Weights of a small transformer language model: rotary positions, 5718 steps.
Each number is 128 + 32 x the weight over its row's rms, rounded and kept within 0 to 255. Layers, rows and columns count from 0. The size above them is the row's rms in percent of the matrix's.

# layer 11 MLP down, 384x1536, rms 0.0524, rows 0-39, columns 960-991
size [ 94 100 100  97 102  99 103  94  99  98 102 103 102 174 101 100  97 100  95 102 102  99  96  96 103  98 104  97  96 104 100 101  99  98 103 102 101 167  98  95]
[[140  97 112 118 100 150 104  85 143  47 140  48 201 181 108 150  99 158 143 130 111 144  98 102  96 153 161 143 101 155 125  56]
 [148  87 103  95 138 103 107 137  99 113 105 162 128 147 155 143 174 194 193 163 141 153 113 143 161 112 145  86 105 135 125 131]
 [121 196 130  91 136  80 147 100 120 128  85 132  97 139  86 127 140 115 139 213 148 115 125 128 125 167 181 157 134  77  90 127]
 [100  97 169 119 121 111  90 137 144 146 165 115 134 141  95 150 150 167 162 196  82 101  99 166  89 201 128 170 149 119 135 178]
 [141  94 116 115  93  77  90 123 137 153 123 116  98  86 138 138 155 124 124 136  69 137 154 149 163  84  96 161 173 182 156 109]
 [119 122 174 102 102  75 159 150  83 147  59 138 117 154 114 163 182  84  98 154 128 105 121 124 118 141 134 159 117 153  96 128]
 [ 98 117 160  67 136 159 126 139 189  94 171 147  79 119 166 113 128 120 158  85 104 135 119 238  45 148 122 142 146 172 107 147]
 [118 104  95  81  86  99  92 116 156 104 127 114 118 157 126  96  75  84  81 154 148 159 153 133 111 138 111 133 161  88 111 135]
 [102 148  81  91 110 126 187  59 132 122 144 157  77 155  96  96 165 109 121 102 175  84 129 158 150 156 155 201 143 145 149 188]
 [120  95 124 182  79 171 109 101 161  74  72 150 141 112 120 171 153 124 159 128 161 133 102  95  82 108 158 116  82 238 117 119]
 [ 93 165 104 137 173 154 144 118 163 163 171 171 122 142 135 158  89  88 144 100 165  85 130  67 134 128 142 101 101 102 126 132]
 [153 141 138 131 170  84 160 138 143 112 113 113 152 145 114 142 176  99 113 161 136 160 114 148 178 104  78  67 127 134 174 126]
 [110 149 122 100 158 125 133 115  55 102 106 120 121  98 100 155 162 127 153 173  82 158  84 162 108 119 169 127 115 121  84  94]
 [101 100 162 137 113  90 116 118 205 150  71 137 140 141 160 111  80 172 108 116 122 104 155 170  97 103 194  77 135 108  87 121]
 [ 67 136 152 161 152 110 145 101 108 140 138 110  98 123 115 141 127 114  85 152 117 163 153 147 134 163 150 137 141 102 133 159]
 [137  62  62  91 102 125 109  93 130 141 150 134 122  60 162 150 172 167 123 157  79  80 160 109  86 128 113 129 139 166 184 104]
 [137 151 127 158 139 191 111 186 131 132  99 137 110 116  97 125 168 118 113 145 176 137  62 203 185 131 123 119  83 169 174 112]
 [121 139 185  46 129 149 109 116 141 137 117 124  97 166 131 118 112 140 121 185 131 107  67  93 101  81 108  76 113 141 105 155]
 [139  93 113 139 144 149 134 126 130 106  79 149 132 143 114 148 101 118 121 103 133 123 124 195 124 142 116 125  78 113 165  64]
 [125 131 111 119 109 149 133  89 137 137 135 104 153 155 122  98 115 123 123 105 139 129 114 122 145  99 156 116  93 165 117 156]
 [114 158 143  98 137 143 178 109 131  90 125 170 140 163 151  76 158 190 113 157 105 107  49  64  74  88 124 131 117 110 149 114]
 [ 93 158 128 111 151 113 159 142  82 123 110 131 165  74  63 135  77 191 127 111 137 122 132  74 121 155 134 154 102 120 145 138]
 [148 107  96 130 143 178 122 130 143 131 138 143 133 158 155 154 127 109 123 138 124  99  90 146 143 122 107 122 151 121 173 125]
 [125 119 125 152 160 109  78 126 105  62 127 110 185  79 181 136 117 105 118 107 174  76  71  97 104 104  90 200 154 111 125 125]
 [132 105 121 161 136 125 169 117 208 157 119 121 150 164 104  95 118 173 133 125 124 118 138  98  89 104 111  88  86 122 150 153]
 [144 101  95 165 138 145  89 115 101  98  81 138 155  55 108 157  27 119  91 100 134  78  87  55 160 147 140 146 127 149 143 130]
 [118  89 152 172 108 161 133 158 106 106  97 133 132 149  90 176  56  97 119 150 119 165  78 171 158  92 162  96 136 237 152 166]
 [144 128  72 141 137  19  53  98  61 145  94 159 107 131 154  88 121 160 119 115  74  86 106 116 120 120 156 124 125 157 126  88]
 [129 155  90  82 125 142 118 112  69 138 129 137 169 107 117 152 100 155 109 135 126 177 113 125 143 206 156 192 108 145 180 159]
 [113  81  83 177 119 130 122 136 130 149  85 114  94 164 115 140 117  87 139 138 125  81 132  70 146  86 124 189 161 112 129 165]
 [106 157 147  78 183 115  81 132 144 105 157 139 199 111 153 102 118 114 148  84 132 128  74 109  71 188 134 189 143 135 124  64]
 [186 143 131 105 165 154 124 137 181 114  95 112 145 180 141 181 129 115 187 137  78 100 121 109 133  37  60 101 123 101 230 107]
 [101 126 163  66 154 101 108 113 141 109 195  85 184 165 145 135 127  80 112 140 125 148 175 117 124 189 172 143 177 116  93 127]
 [117 164 131 138 144 121 200 116  98 151 141 212 143  76 107 164 177 138  69 157 145 158 120 116  98 156 168 116 154 163  88 147]
 [126 174 102 141 158 137  93 146 144 120 149 129 132 142 122 160 124 156 160 118 147 154 151 104  79 141 141 160 105 171 116 126]
 [151 126 142 117 105 109 137 109 153 129 116  95 159  60 130 100 167 146 168  66 124 143 114  99 155 132 158 154  91 166  81 145]
 [192 143 136 112 193 156 108 127 130 141 138 113 167 183 144 132 122 110  38 164  75 134  58 101 125 144 169  97 178 112  96  93]
 [121 221  90 165 113 153 112 152  97 194  81 119  91 154 198 135 119 178  97 179 175 117  88 154 106 108 112  91 113  62 119 129]
 [153  61  86 106 103 114 106 128 128  85 119 107  98 143  91  82 128  95 135 139  63 134 123 103 160  91 111 172 138  83 163 113]
 [138  93 145 118 113  93  75 167 119 117 152  97 106 150 132 131 124 105 115  96  95 133 168 118 119 159  87  95 121 100  86 115]]